Each number is 128 + 32 x the weight over its row's rms, rounded and kept within 0 to 255. Layers, rows and columns count from 0. Numbers have three digits each. The size before them is the row's rms in percent of the matrix's.

# k: layer 8 attention key, 384x768, rms 0.0375, rows 309-319, columns 256-511
# q: layer 8 attention query, 768x768, rms 0.0377, rows 566-575,630-639, columns 256-511
# v: layer 8 attention value, 384x768, rms 0.0511, rows 256-263, columns 256-511
# o: layer 8 attention output (transposed), 768x768, rms 0.133, rows 512-519,576-582, columns 256-511
k309 143:183177127149177151145128140130200062154151146142139134118118133120140123132140139109177148113116131195146115111144131131146152129143131141149118159128135162139128104155142127144079101128155106130146141122104131099095111126120136130205103122036164050105110195162091157216150095130104181123055139110225116075154170178204096108157097081105102113155132093173120148148151061119115062093137121120143117169132127130133116156125120164156083165077088090118147051119112180156104120082151108091075148126130116145201139111106130149076135125164095161118123148139137142079188131174084154095134083111181126161112101126180118137129074129154105167136139105069121163102135150137085117130163120088141143093113162055135099169090070161128142188104116086127087115141113134101133119205110137
q566 119:130097079085117106154129113114153137162175111162183170163133159079130118129158175112171135153067119145125177124144122131163094164108118153143102219079082145127124162152059108165108144147161147117075147118096161114089151132144135131180129151125167135170138115108094164122067109108160139168134096141099119135109113129114105100046193160158119146117146107129146095149147094129188110088177099119129126122115091085124164179183147138172088035136108147163121133098135102078119118181197098126176142097184123181076121088089112081065147153136123111054136133137092110098093152151119150170100137085105132208081175087153118108085105121048171147150147119084122118154112097147161110113114134112124124163088134126115148168125163077155093149193151127186136128143134062091167059204125156
q630 099:091161087172142163159118142119138153195176150164154174134150164079145113140122156110176143128046105100107224129114127131169099180134092186140044147089107137114153146181068136137116129164153170099105153149102107145108157165157110130165114149104142128173177118169109155136100118155150151121187115109118122115134128119185087070088181123148137144119140130128106106183149107144180059104129074159136139117115107129111141148200133125121109044135089154122118163101113122099088158169161098111148147096149127178056127086147097035091162145125087128059136117149137118139085150120127152149144168104124117211119181084203136118079121151046140160122166140101095102164132096112160093143122159134125127169095168134144168149085158117197104111185182156179119188125153075079176074145116146
k310 153:173088089104107119128128123102064125099130122166166177153086111059189125084146161149169158119131094157034153095130090113042101105159180059116116119046132138104161081191127062077132122150172101114091086177071159133082133144153104064132216193119079150110113156099162144133063159155165124089081143125069213142131120186125157138101118177173120129130117165067140138095133154063138116149105116104102099120120087088090141159190143121135173134063164134101145168170121148101117154163133079124144119123194168162139139122124126122170210121130132124086100105099143141109098173134075125118112136106173158110186137153148073148195123118182126144094157134139149163142062182110139132157126144161108163145117161106166183137126121127092145139104097154197095129159093090102119095135192170
q567 117:106040126074131151096114154119050096072153181117107132092096142128105128097111131098173131198129172135170180100078134081171132144141109193134131160129141152147148137160138119168063125169080132145108140136137086087124167208129117169106116073112164132084172153078142090096130167104152166080149170096123126132099152133043112161147129119045161100095115139169151090161136150168160175097132119156094072089091175141145129106190155118100130091159066115111157128129098083142135110097105115116157151131130130165087150133119111139136100091107186134086087145140187144169098174123169115081138097138064146158084177194154112144091094109124102148151160130142091104178123094125187131051136143107137127056112159108113150099119118077114093121160100141126136130122114106219118077174078088
q631 097:123030109058152131074138134117087119044154173111067110116092126121114152102143129124152158184136163121172167142052172099174117124115131163137166138126143149155147135162106077190071141141120145129122154114114105101109141180107080144131132095143181133102183124101141091119133194114184161106139178133138132113173134094088141138152132152083151138090133136160134070144115140166120171136115147158092093097078161141129117104170147113119094071113090157099157120140087092107163120105100144146127165095144111198086155134132052154112124126107167186102088132123145145157087169127161128139144130146079135166071190189125099152092103091103111140123136144164075124183150109115181140069119148090147133095079135119127161120146132098108101144123111143142107133116115106202134116179096107
k311 151:187142167145199156142107129076066116078120151160121080108171105138200160117126115142147135152138131069078168046097104121134194108103138117136088112115190153184157138109110140157095110143136126163060131164157051126111123142100106145169162083096124189081133131144143173136143120053095138126152159100224189146148106104090168181078093063107138066129132126121090158109112164122095157136131117130081144100142138127151158135105096148078135100130112078109089123142090091139168120113165097105124133166155155119135157122104131113095123132138133156113095167098177143145098140171142126150102120160029144093080116148059096084132147152133146159136139143096085157066118094138118087108176137158204139106135142103086169139102102134072094122152104117166138127088160096164065124138118166
q568 128:127138170139211095150093135085085042101130138115125131113108143145118190169102142134118117126189142129107094155122124110150139125110073121114116074083126121119142128074074085168107163092085122091148151130127140162116105085116133126141180133168163189171060142077135158096107134096162127114126084090231095149141112222130139144122139099185115093146115116088171138127186169095112142173110117097131113085160173110136092100146134188114134083127150129114109163053222060173134128112110103072157185172109145110108089090152144140077133200067101151134093167118114109109133078128126196143077101183157106078163151126169092129072089164037178091172139152158124062140141116118113059098145175143115098081128149168070114094069086140125050099113154165164129138138130139160217101125141123
q632 099:133125158109196150138094082095099034097119140130095116110097153137119181121104118125111108094166146135143088159134138099159127123118071140125159057113103104126127177096078113176126165077091135061125155123145140176132105097142137105155174136145160161169084109085144173109088137080163116157107066072211088167121093179171123095132144132147121099117121130086159134126153168099098133147158116088152115084135137121104099096170124180101124118153147132083106155097194068199128123091082136044150170158104111111144060099156139135089149201074130125141099169132132134165087109124158186130090138202157091083139132137168108143066070156014136087143148153113121093147138130095110065086137167110091097076123162147091134115087122160087065110138161161124175144112122119120187133137154132
k312 167:136174147183143099138161122137115078118139169137086129135137159086105186113155185094178126143169103096095125149131110140149153093138154082172134216084117150057096143106133101114099125107109130127148190129133099142132107183145104148109175125175130184168079101109145102125092093114150106105158097126219098132119097116119135087147125110110099096178121146112140162204085061123142133120127154071103113111188097161086093172127127115149183101150091205095136143107120158158120142146116141139127174153173132113104142052118135107102087096148142097177143137067084052145084082162089107137055067160119127099090124117131121170122074124101172094152114140099094123161141087169193117127127163167150092084140189202104153131175137048169134102156118122059112145122177149078143133124107190
q569 120:111126131110148095116096141063129152121144161101107151152127113076050134135071104135157106137154103160095178118122126150086165100147129159119142091134153088155160154077057157059132156139186107125107195110102138167188084143093121130113107115131101199151077149160135108109103101125164150158151128127133197093106135120131105139105126099092139129132132128173148193163127140093083061125157170127187123161072148129129132080102100152096165155113088144117105118159179084104167174185057097073070127122127126146147119106142082112117161149153103137109048171157097140142085106139129175168003146140074119108144139097139142113109140145146131163157118183107067113106081208129113135154118182107213162086126155150140164082153099156085072087104121187131155118145164143167137086145173103
q633 097:093107140116141108081141134095106147135133161101124152161133135064047106124113109131134141134153101151089147112147122136078155122128115161119109100152148119111150137087060149074130133140159121151107180129120160142135054144090123129123092125149095182153107156137136109134112086084145167120142106137129174113153134129149120136108116113074132157117124145145131166155108136115072052143168170106199150165100161139141137101080087159112172132073095130140083116160172102082171168142095124049081152116178113137146116096153116093122155167138164121093071176133124137170069131119125117163030147135111168093139121096149113078121139148146156155173137183123073118131115199120101128144138162098201150076095129168116188069142069135075076139095122189100124088127195090111159078132175143
k313 157:080108171037157136137139130087126153107158169124133115116087133211102151134099141080126151086193161092138161106089122139135107065157104169089145120140135106172147189147144137177140123137136116148117136106111149156176135122157127203185173161075108193155106150161168170073117116137110118151148160121126105133127067158085112125039196096138183116150076125056161165109179081094116094127185174122097138154071097108141172046087155127162130162168153128113140106149113144109150074157124140162097112097083171135089048161125116098159156148097136133118088067139103158112145112139127152116130177129127157124113143154080158200125134089128115175143118143124084142101126096174115176156124080159179122175100127175113154116112101089133089123145169141123180161141108128146173155114168045
q570 116:126121150162152152091113117142137163135164174106137129143068127161011099123175129132116181178149085163086074137127118119130118144117171183137144117124120165107100147141164143092089147143100068157185157109157109131153115073114150111195163117108127076121089152122121134140145116098153123073175136057143098154177087190152158119156119102103090064133095067107151131111111126141184128121181139142117145140158173080079148111163143174111139148092146069180131140132120150160109159117161105153063129162123166151129116171105147152164162102155124103129123213121138110065121163159118165089168123092164147109067115128126182124164127187155123116112089139180173136115157152168094114094176114191192117135078159125152142094175081149092092152126127105073114171154099119224143092117167134
q634 093:122119130147145150115104101141193162128138155148117156101106123124056111121210116134126180175126049150092099139139137147129136174116155171162151109107160146130103161137153153079064165106117104134140128137156084129152090082113172093137198106106121035161085159137131138125151129121125096073157189057167132164181084170139152125174140095123137122142156076120099121151113119134168110080189115151109112133162131125075186066137122207101154195127179083161171150151091143159118163118187098133053116107102166134117118172103110126166142094123105100131123168145123087083110173164141158085163115124161112113077153112126138139160168190119098071115094127170128122125151130192087099115153115168165138127106161154170119130149083176108126147152142101055132182156097137204166134131153104
k314 149:155183158135155156118118140179153148048149100093062112172101123199119137111121128131143135133100159111088133120123155075102113139180143160107156161157063106056123141144145204124133127135157102084193124100091123103133148167114090119161136204064130119156128173144132229113110075120134126054178113016123149126150182118161146144144145110121137072133136085111144167154125065123129029091180122133163181008129125106132143139146146168119116160151144129130157098167148140124117125102110088146148109090105101100172086140112125087132154140121140099131126145134103123076146098121183147080156174121125135148112128134152156098120139178144175138076125131159116170149176186156063155162088174133167150146121125112151128133066102106096104139115144063124119189139131127161166156052111070
q571 119:134109123144168099078169113130113166117083129128084166084134101132093157168136105147122150151154167155123094138120133128123135169126144125186118148156122141157136110190064110157109083153181150132144151082122148168178134135138134086079149098127126155169094124133160079140093166158112094136107144142114132163146099145137162139131184100166129163106139198145137189077140178169155126089089190137113128126139112173150075141095112136145098119173107146117107138117142116134123124143143108081067111152098139203172124147097091142144129109144114190169152221201090164148160098163137141099129113169127132112163107059113136170185088089100160163140149138086133105170106115143093123159151067138122157116119098145087175122104069205168095096133142070140132136128115156138172131145129118
q635 094:139104148205133133095173114092103170117121126130109183096147105115128161114133111113160112180147195137109108159129110102138127151124140119173138172125094158142130110162078137186174089127186149138142136113140165145192164172115096087145151091118096107144117089134142076104098136167109101129112168120130139147152112140120177117121201088196174120078173176147111208121138177188145134126097188094120135116119069132160052153166143126123102143149088122118132157115134083113072116162164119072091104164097114188135122173120093110110143127099105154172160191192088188112133098168157166126146166137138145131161132118137117186148088098067166101139135140093106089178086117121095117118156096164131178127121098143097128125114154198176139114129141098141137125112115130110137138156072142
k315 153:106058141068144177111126084132096150144123108116114139100096116123172139192162148140125207103156157131176150149116169142059152164038146095177105113154109090124122120186086164107102134162131137094138125118136070129154120126115112154089127105131142186175160163139145068118102164178104111129128163116092104146117067124110127124185161119150131133157115138177159169094160101093140157138133165186124119124134058165136146225100143113176125101148144135172121112098119135137150182141141171137123041155153145118171122159087069137138137104156173115144136172124069138155136151107155140137069109126129108164112118143090142169064154152072154132136179086098139118138125130183136070147128161099107107127060106163116070148132146122077091115055137120132148146125134131140127091184141052
q572 125:042109124118088087137120121118122152119087117140098083140139116105113131107162132142093131136205152127048163118151108133100146101117138130126129135130097126106102068105124137111120091096127102172175086112154110146109100138194137126096145088102168193111092111115117151100115128058109154121163154147130097159124140142149150136125129094092095127093104109087098086096143196083108087180137138089111120133167130140175121141101111151125111125158145115142123148131095133118131110143158108098119099124154098147172136101078131107136105102127085115165120158129129188093139125106144129099095148154092118186213150157064116126084140201141116107093101110167075170131139200148122102106119158159085168146085143068111138152094108148079115092156128144080114083105114084120122132111119132
q636 096:060094131141069085144106115133109173106109113131113111176129090114096124112133153105106143139192148136076133141142127125123158099136109140154112133089105127125105046109138157112120071067098100148178067109147085169096124138172126109103109048132203182117115085109102120095112139110127150073130123148157098100127143124125130121092158112068079128096100077112165068104134176094106088166122152091140123094158154116145134152089140153177119113144156127136109142104083155127116082138135147126109113123159100184179135108129105145132093073121083103103142153146120166098145100076121145108111135143105120155187186130102155143110137174162145131096081108170086188120133183163102110095135148158079149151115106091130146141130110134077077116138140125074089071119108144134099146120126139
k316 167:135097119100120067103123083126155139140081087106075089099140142121168125086140119131126136142184153132085086188103116101121109150150124144135141164233163107138102052133095088137146097117119159148159076076070126075110091146143147071099137128078128146136145143119094176171157120111183144138162181116094109111179101112209120118128135142139138103182147144113089176110103164109143167114107167147054140141162059116112161038123137081133054112137152130159135172101145189144139119165184103098143081140110171076163113113116139097124106095129112056137155140144133181096118107147123135074096140148111131121202143151109117126076092186122110094108084150069060172120145142187180121109100139147163105111122162157144127133168133104120087119060166152132145150153119090079165149155095110
q573 114:175139112082123200195106119175189210143140138088105106093100152140123120084111100126152084106104169160102114102166115139096113166110062122119120160074116115059152161156154119204099142148186164133121114120102133119072146130113127142079131127134108151131104115153155145161111109136081158183111094125127197145178115147128116141113090108125161110105099126146084097091127073153118085116128095125126125100139080152119146165141125140117190203142110089137158145118176142150117119187063138137230066139177119176129082090115197154126040095097185145131143107111062143121148124128158125107140116136123122073165075104137166114100141152118118115118098152103188179101113118112176074143116107098133139082123101139173125075132152116134173155101157132081184109120188123096152147119125143
q637 090:156155084101118127193080133118142172124105169075079082077083139144130112117116127150161078112088140175099162105133099141072111154097089119133161121057116128058157136149114093197120142164202138159095109094105099108099124130097092150079136145135113149105150105147158132177133091131132116189148091157113152139147113108150093119120085132143133113109129117138100095116134084146082113111104131123104097085117051153120140156122133162161189179086089129111170126117167146119122152169076145216221046076133147181087095090137176153089102093103130134146113147104087148142134109154139121100171127175112118117132084123135141131100116150104096160102120126109152197094102124096170098143137131109137143093133102153132110069142143129121172147053164110113177124125187135092125138077155146
k317 150:151129090082103135156149129157169130123132114111141147153147117091131134100088130153154144155109131104139152139139137150030135118072111144154161166072106109069134133158105149120125138124171153134134159140131074128087126175091136134083165103113079078120110100135130136150100132158122114113074152121120120098120098140170122130159144156117133143146130185108135035094103079096090124150123094145143120077104115076147164181163160158127123090177192091123121122088199129140047142110060204096128149138169118139150100144152136087105104157070161099097134156147060055134151073125139104118133138174171156172099096146130221159112119176172134137106125159146134145176207158131110111139088136137081174133165091098166056104114148032078113137037098147114160139112210184132147134145132152
q574 113:111139162089117197133109090072132145144179163126132156144113142151141149070161165095099158108137158116101124141146119168073063064133172126087070245112116138095176167166093121129140130142106068098142119125124084189132136074121122185143191147195092137123172109115114136137107103120157147063136143135150124138130103104082194141119174125102141106144087107150182166114134138088087119126060179116114125165127170070141133176111091144120136126118158098099145187102170124173130151108149074100113182064143111143127097119212133131136155102126111125153098210086085116160137099131138136055200163164150153145037131161115123118188161138122132133174124151151122167180150180109172173105123100082187159090078127117139132112124203145175130132033114148103138098151091112164189110131120127
q638 092:120140140122104193126116088095128109128167175092114159136131147097119168109161172103142126142138151141130163134148162164102072104095154107111056238093150127116153172164138118106130131116109052099140115146156083122097133131143120160152195157167104166087151119149129134120102102095180148072110169130179150126121081103103195135136166108119156121141079099178209165144167130084086130148092143101105109129084150044128169160169111100126132157137167103089131204080200135165142132135138060125099142062127104116120114142209133157109155122119122109174132182127094115169131151144147120030153179183160128131052134144149133146163168136148110134151138140131183156127128177115156138105131128074191160104118162062142155116113243150168127128075129137117140132145053073198164119140094168
k318 156:123129118104159142143139102107083143147069136125116153102146111139123059067120158125111156115189118141142131161143095219083042156137181186066164218109137134163172145166125128121094112114077116207104148120161144152111112115142158127162186175157088093100125148148121168146144092143126114156098084133109087124122121124104118094164137117097127127118143123120101183045116134117113113112074141158138111165153182050129181104102151139126101132076122124196106149143123142107118135100190143165129145153097088125133118103169129126194149088119146147162112134099156105069122080151090137117116159159197159179124118135096122123173077134057127084122086157046084162121168185144068148138125123102096110146107127129138115152149068220164203115125115187104153084135081147152189131164167133
q575 125:137074129091134145153104113112082104129168083113131083157104063154162115075080179170124190072125100169119158121124130151143145111080132131102167064086128121125186134124133152110134155148174146109112185160160175160149151174127122120173117154113118189136067086125104146063116122133098101142065134140157126142102101185123099053149195105142105097125147135092128106103159109095115052163131150178140118097098094081103115132100137112122101193144143100136189180074152145113126196118122081116166066186142121080132120127125061154203122136099137158092099141098127078154134083195107122134121121089151136147133172055184153124109114179090112091082107150122110169093086124124114198138106111143130096131053103094165153107155150145134170111131097173123121137151122114164183172145167117
q639 094:104066122113120187133100130132095081143182070137139118139132083137157131102098205119109178099147120145167156131138088125146132149118147103102162021106175159123140145089135171113097164117204175096099164166155154146137174149124092104179112127098106182165073074158106108079108149128112075135126124132163132131107095148114113097149190113123107102126163171058131093127129099088094074164152135187133155099112091104137079155115142114079115180092131117137205104091137144096176233113118092089164091180163115049120113119112085135223123128078125124112109143135122096177149049208128110161133143131147113171153160072164143143140134196106055064038121151115109171110124134135121170140113095144127087151031139099169163118102141164096152122113112195119141151157104069136187154145156142
k319 170:168170161163094105120131104095133123093126111120112115142125152138149127122138132123120117125129037090128152127123141137087139097140146111140123065078134129136150120131133199119141123152115154145104061149181117148188120193132108111114175139108123136097112107159096144088109164125172130116079144180144084118127127071128119094118177075179173140182168199118180192107121094147145175137116131144085157113129122087115158164079137126127124125178136100118169122097166082197155145126089168155141107158053067157186137069124116093146128175194131105119162091199122130136155162135112139135170183120093086113075167154086145190085100136167114122133112203146065057134109134184066162135115165111156092140123135094190124140125110129126112168147123117104137061117111087139177112131106100
v256 113:067142141118066107152126142129091113100096093123108077147148118142126097167100130091169114199154148086088112127184169152147166121128130071136134085052125142127063046136117132143179157148181097052165081106127118097095091091067104125119141134109110121125061146118092138113093097147145145144131115133124175137167077159084153135103108146085142132156112136066106157132043117097109102130164113095152147163110124166102167128139163135118141099081132084106193120143112144172108100079084110174052068132138098141128128114146116138101143080052139109107117139147111128121207140154119099114161168143149219151122098127122118154163153119153135168109125089126110138134120169151158152097093147176066134174135147149137143137102163100146092162164118110160113107080129086160127173108069133
o512 107:141118159143141115177129152114127098132076203147129170120143134123171163147138086129102109174105150141127188146087113158143123089164136138107102145171122136108108111132114120065091134149134136158121139116142119208076157179166116089140092098111119142144136078126146133188159040137133140148144132110070107106131126126153083117182130132133115145155135103123237096088187187146150129069132064105125101139148118141134127149076147095121187133156125168135102137119091163056151130111116173166125162157113081143159149178180124093116183128134159187051131122155102165128078124154080190122123121111089119174130043183162193130120091142165101118131136145137108083158147133153152158121154139111105149068169130112154152102151172162131149113130133132114123185189103165132152123151139134
o576 101:117134124166162143132086160134127097109123146138131147090129144173153119100076044145066153156194135167133186164153116131185162103117117104116111071176107121079156076112102147092123132131133116149083162160130064204142166190119092102099110100119129137141118103107135066160162154132139152169088153112129096126136162173188175111160164144135126142142155139121186114126211157190147088085118115121073110131159062140087174172114157129103130134188140169126083144169138160133183148101148125152160153138128081095194200112185168120131199125117149164112164091103138157106124119137074148056144112099148137167157111129136127099059066159148153126138107153151098116127099107185148190103154095150130151151110111089113157079145147086108120129161152112140130124157124193165111139153131092
v257 110:130146158177132180107177129171092190132165087154170107125120163145110093119140126161108132141144182071118112074176097157102109104108153116115071182120119115080135134161165150138130116161213097147123155089102123131185101199152163143159113074116126165126100118103171143068172093105130086090136104109126183130084091060106143081070108139167110143144152188073153149160136133190102087158155173175137093170168059130121104099116111147107118171162195104119107170131149119171161161162144147132078109145150068085108121135151180155091225120083137114174136169106121068136172144139150131158091075138149171134128150165144114181126121163140101185124126106140163180084141013138162108136141131119113109071109100139192072153142072127123141160177120162109134103125179098177107104150185138
o513 102:091113117108188116131140166121148142130124136174209162075153089129120149127111093119116087153107174149109136172140130119114098150131099138082160143143210154092076092093128119085123166195107151084127170094113128072127154109126136136143191141171116146091103062108151136148104129116143124099116191145158097148117089123128179105158142115114142112087105185133108112170147149067095120109155122165095117172092158137122098108106120117164075164105094078107101095129182145092118178130143186110120129166162102172047152081132119151106141090144098159122165117121142152146094106098160102155092147114114115140135183104159157132147143180078159164138124124087144164102214134089162151079124150128103186189104127164143122154113107096023135161129094126157157153103139142135144107074055130
o577 100:136098133119169158110136135109123083079131161142146117161144131145108094143100101148115111138114067201137101132155162088155091141161093026123164078133143129127104137154084126125159136126090173093176118172199159118121130140135130191174135122193145115056112061122112116151171142099101122129100106170093133150149114121131126087156120104145119121113135149118124127105191177123171075142137092159079110138146083118119155150104161088155138203103120145143148123131181125118069108098151180129130117150161084172109110111130092171140114160151118151106169150156133188069117100137118126080116127150110100109110177181121144153123149096136149157059150178102118168093194114120127091115100113125099166175141075173128137153133135096096162175093146162094151114097093171171170149121094141
v258 109:156144131122097100115167161150085152173110182092097150067140060155148106112090156140077114123135099158120072147128105164154144155129120098107109108166143120142175102146102135137086122040100189121125149122127215092131128107134088084149162073081155128089086049130075083135127165175125173092115145133125111133094122090124142169137104157058187151114166097175116196110164099119098172103133151125161124161112083088147163177121151139137121141144104174101143225158151090068088146116125140086099152172086121169068120163159112128150179100110183104127133111152123151120110160120164087125092076161168118153160146119099109110081102089120072144177149150147116155137128134123129123081123141166165061121192152121144151135121107071141111082127099136155126201092115154106161101150092098
o514 104:121092124107136124142143087182112132081119092164100091055087129052124158086124121115110127099126114107141107102116150141146111138108150222132127144125174125191054154095134103081166098131145095113101123130128113146139093103183156161132152183085132085085142142142137140087112132077099117132118044168164179117153148128137129138124121133137158125134131119111118140157128117180132097177130141148066130140158104087040083101122089094147060129184084132148025158162126118140178139105115138126134128096165199098141056132186133150094140159049157128130062112119123144136086116121109090090206154153146144159149116116131087140173142106118230096139148137158144109102126144084146145141141088133087095122163113179115129200144206113129110192130144174142218131134082120160093086084094124
o578 091:089129141136139124154118075123090077102148134130132168103128088056109161110155170116121162087156092195129158111047123124141202156090121170156126123159176125167084120084160161185111130157162130129089153142174077163146134146166163159128124136123071097128170211151153148079155118096056199139176122117158112119111116141169132093138173170145144087122149079142078084166049089101120151181113168136094187120077128140092115078146042150150125125178100139132091143137119085113123124104111159141113081134109157123203156165198119091110204120070160192141139128160142169157067150149107131142165122161133143096104136175138137117112113152165133121133142119173128141129127125120157109123143091118142130172129121076081110203148099052086143118147129140136155168000068141140141107125128160
v259 112:131078143164148135142089153108079093087122074163084132079104182175036105110087070114149129097131097146072119147139089079097056061124113124200156114148110155173111125115089074121139121095082111115105129155109185135115094193120180167154154167145083161094118124143159103106111140170100120129124102157144131114108051087109152182067167165127124124137146153091147118101129119103118073125176151171133090126150083067155133138122181123147141148111158146127134148074156100140152121097130134091119132138121158087138095139120108159117107093075095139153132125176088196147084131107142141156134121130120141096134126091177172107084118152105112108160122124125122128163175146205148137093131144118182160163122146140137193129068114117176044108143135114127181071121140186132125137095118106
o515 100:157115169159126116103151164067086122153105147141124123159125168129140122093163202119122117147134117203138113107101141080164161098072116096076112131143085129146159142136115167092106182098118179132072078139181133171098131124119134127154100115168121150118200107160150070135120162115115138192127160141101111159173184111121082092138109149196157077126152070172115132108112180130197167149128126099097154167138062085068154164140194122098061189096158093141149111160128113136078138095167089213144086146076165125081142108148150076087131109146143153185123119161118068133181064125091118101098181074098120091147065166072034092135070127147137153125103139125151134161138130151074149114114128150133127169165153109110083126138075208171152122124109090112090163144168154193120143156098166
o579 102:139128132168191125106125148084135091139136128121097175122125133106107131115122090076087130157135108142143104086106187106098125110134159154048075118161080140167173183107111153133096161081102101099071116163159148117151056111045134172085133140199154169110146096128126103127159145084139136141194142122106148157143135109136120083155098141169155132174138089178087150151133174175128133095142151125094114100089089092081120123228122137068152140115117125118148106074092146129092181128124063136118123094094150177116160079191184082103109076104184159148145141127142107162152163144132114158084155082105071088133169138175083123190035153122109141125150075150074172130122141163108120128147144132128089170143191121108078166087126155142159134174057090112157156115112157194141107125089155
v260 110:155120162092103132113115109098188131183213116107116103146120152158177065116185149133125132118127096105126099139130137103129146162139070019101113052136197123058133110144131137104112134105113101139138143177129132135062105171149163112107073118112071114137128103189153120125142139110115091140131147154122070124185091139089154149162138108163115155131108137251146119177099137131124112139091140103113104187197095138155153083084148112110095135109122125142084201159081106165117154135123153135078131161131120111135110131135140143143187115090134096136170082136099138118170107120109128098150078193125114113154091086102129145154138089148106091086138059065104203081129108132133133106137173138134113094129101136123110139177145159135093141144134092102114173107103116147124097127156136
o516 106:075095128158125089142115100134110094137129126132162129135149137132118179129104073077067136157097123184123134101129140093127125111166132180094154143159099062169072122102103169154102141166159106120103152129101109131119071113133127139091102121163129117096120175109160147137125154130148117177105165139102117130096132086114125122129143095180111130126121110128138115113121120103107159129125131048131125122081117114150120154141109125148144153161146115081150124104169129144119139117164089124138080165148096151099175149159099137087133106133183163101110124147130132134139125112133075056133137156173156147125161168079089142088086114129170145166134057154084120146114117138132179095193119115097050133102114092106134168136108111137134091125192125145077129118086132142087172098131122
o580 095:030131106109142096162104089160093159087142110148168186134091152143094143149068062109092154142047105124101147127085118124078114116185132153082120129080103101150149133127078160139118097099159117094125155114150161149131109164110129085064144107106120140092091109104065148109084118124129165114170132122124107150094094120113141082096146131159146090114165101122140169118127150120146151120113116081089093095145081096177154118122154120090145135120127206092138091114137139144148123112112124139142112090134084138172135159184126065139179090157122156088047072087132115147184108127076134108127141109122163128121146161116099175107138110149157118118129092091141128114142130121123105082133130097132048122115098086125157146128149153145128061126135097101068130184162163107157107094108102
v261 111:057107108104189122132124119120073095138122123176162094137095136139144114176105132153037079128130149164095160123124108163143105185146107115077121133103151092077087172120113128139143134061123140034110090148161142146123182079116106169132098073181154186199183126150178160158046178117122129195144095184176131117178171111166136154110115106112182132108131122146121121074161138119098156157149143107134118154176136123157115128081131138122097166126096148142174109168207139122114071138151136113118115116135074136135094124080121059148161190066168152100151132087125153067114106095143148142154177127138131129095144123122073103144124090116118130155114051086135106099197137156116100155117166082180154166173150164109085081093166128107104137074149124162119155147165164090129089125124105
o517 104:117145130158087116138068144133111156154117125114140079122118104117118094095096098094155132134061122106124139102120078139118121077094144200139116192120098089131136099109089092123112086090094142134122087071101153080139099117160108086101128146129078110194106202108094108120137108122097050124148135129109130167084150136108121139082091115183030140109055112146169102102092102181131116049138188132162148174181191110121087150114181134092115126147157059072101127136125105117109130179128163171136091117129178153135136123097115119128154080140090149138121135119079044143043150078164147147185177070142176149140134142071185155158108119134151113112122163124068113125143100127073169107093170158095144131168099141129164159115153160170152126074150138057174144115129108115135127090092101
o581 100:120117086094172168161103090189171143175137136115150127089105026130099127084145088120144119156123101098101153093163117127104086117077154188095149157104093136165073110137129128111105089159122133179157153128146136123157143111205150120102188137143093172149076162129108129132173115146138139143154133110088119173145092162113099118203103163141050125132109110136098121129103092122141132096130113142169131122112139124136044123150187157128090113180137062150102100102132124171132130166141148144123091112147167156118141067186151069160184166120149099088093087090077063095081130145139138164083139087082139098092183104138111151161099128134136101087111153128164082146089185127094107104074126055114067109134118109102111117107090166155112187179136155148176078159129057117171099135162065
v262 109:132147132131100174152130137129146119123111168127161134118125110158154087118127084141175191150058112100092129130149152071133090108136154144089180143143121149115129102100154090070151079128148147137143100083082117114112131187165105103150114175191154152116045137136020120158182161136131110149139178120071116089115131064123109140085134063106088154122171182146140110148144116153178074146077131139137176160116204188162106106203132135078091074157132114096116138163085123155120175125121122143071124110146157140160148098078127106110096125104147170098123120156085086148132054155107106120086095148131113168130150097121149146103157050163178143076049129104137102156075018102152110136137150145053136097115163101121132081087177118175107138115112177136106127118131125156144147134109127
o518 103:135110128102128088140159131067089186084203093074109146073133099138124146147144115116106094114145137149076125137225154175138140134136161112158093162146143118078113115162144097146103143127129132145089107145079138232163162122084149178153132111084093153131155114160127139090109129130149127158060206173083151099187134131112113145136105166166071129072143083111104138131198110115144119100131079071033051107106100107094163156094169083110123155098085161149154108093199110134114108142179119098135145082127126111136144110116100113094164159136128043170108173073112142140106123079148097096162109116170166116099195169128170128111084165093087154139175144171068090134125144158134118177138145105131114168141132107050133167131162151164131129108087159096139126150158157096151101177121146
o582 095:155129137134078113134093113065124134081131058068087154129090131111089155154127150138141118142107105161118142149216090105137123132173166091092112156126164113128153059083155065143139116111166130148114113079102160173160170153119131176133084173129063160079185123197128136119093131152135114131123187087161112051141080133109191106094086101157137136150136083105066126108129128129150139119114076075107093131128130140115154068177133125127087173138168126082123084164174116141177113105161141117159194114132110104167168171044050174123082132153084086189090128115131143092090144142169096121133106157158099129168177129108097144115173138160030149090103154125125123112097125164146130117163152082097128172178091113111135169157107143104164120035141138156225129102142119112138147118064075
v263 108:118146146163129109099108137148147176145088112063121103133127126123109094068083103129169075115109114091183141085129124184083057126142160087108125157138175114102186102125108114124122105141152182117050098079181145150150115162088094099102127097156104113167109082094167121141054148135172144204073160129028196110129165102143125151221098145145119105176133113128146189131108099100159110066139102123080145128147082164172149043062186145123171125143062160122175124134119104153122121109163148152140163134167195118140127121097119137111101061076157121141113156142126136166143165117093079085120186055187123100109155118128128148133134168096144111104122103144078160123120143124119187191142104119132113123111178117143165064117122133136147157110125117153157179133131073126114142108110077
o519 100:141145142092148099136169072164128101101143141172071089126113106152139131107085134144077087124187099124126022150118189087110156105081137164130102122131125042151179052094177119150135152089127112096173110109114122129130154114143095141108101139128162135111061100173155123107162144072059096126137149121070124104112136160139118202129149116100135136121094134162193065129147108129132126155087152124141112097151112131129158120162042102123111101080165182121142117090116186107091123119134130152092131101112097128158112132170098141111163131216175073145113138110113121106082036100152141155140123177091089186119203093158065173097075096135110129125111106120141171112103110126084075109130158143139167146096174107085072125140109155132114133099136110075102108116152150124073082162176183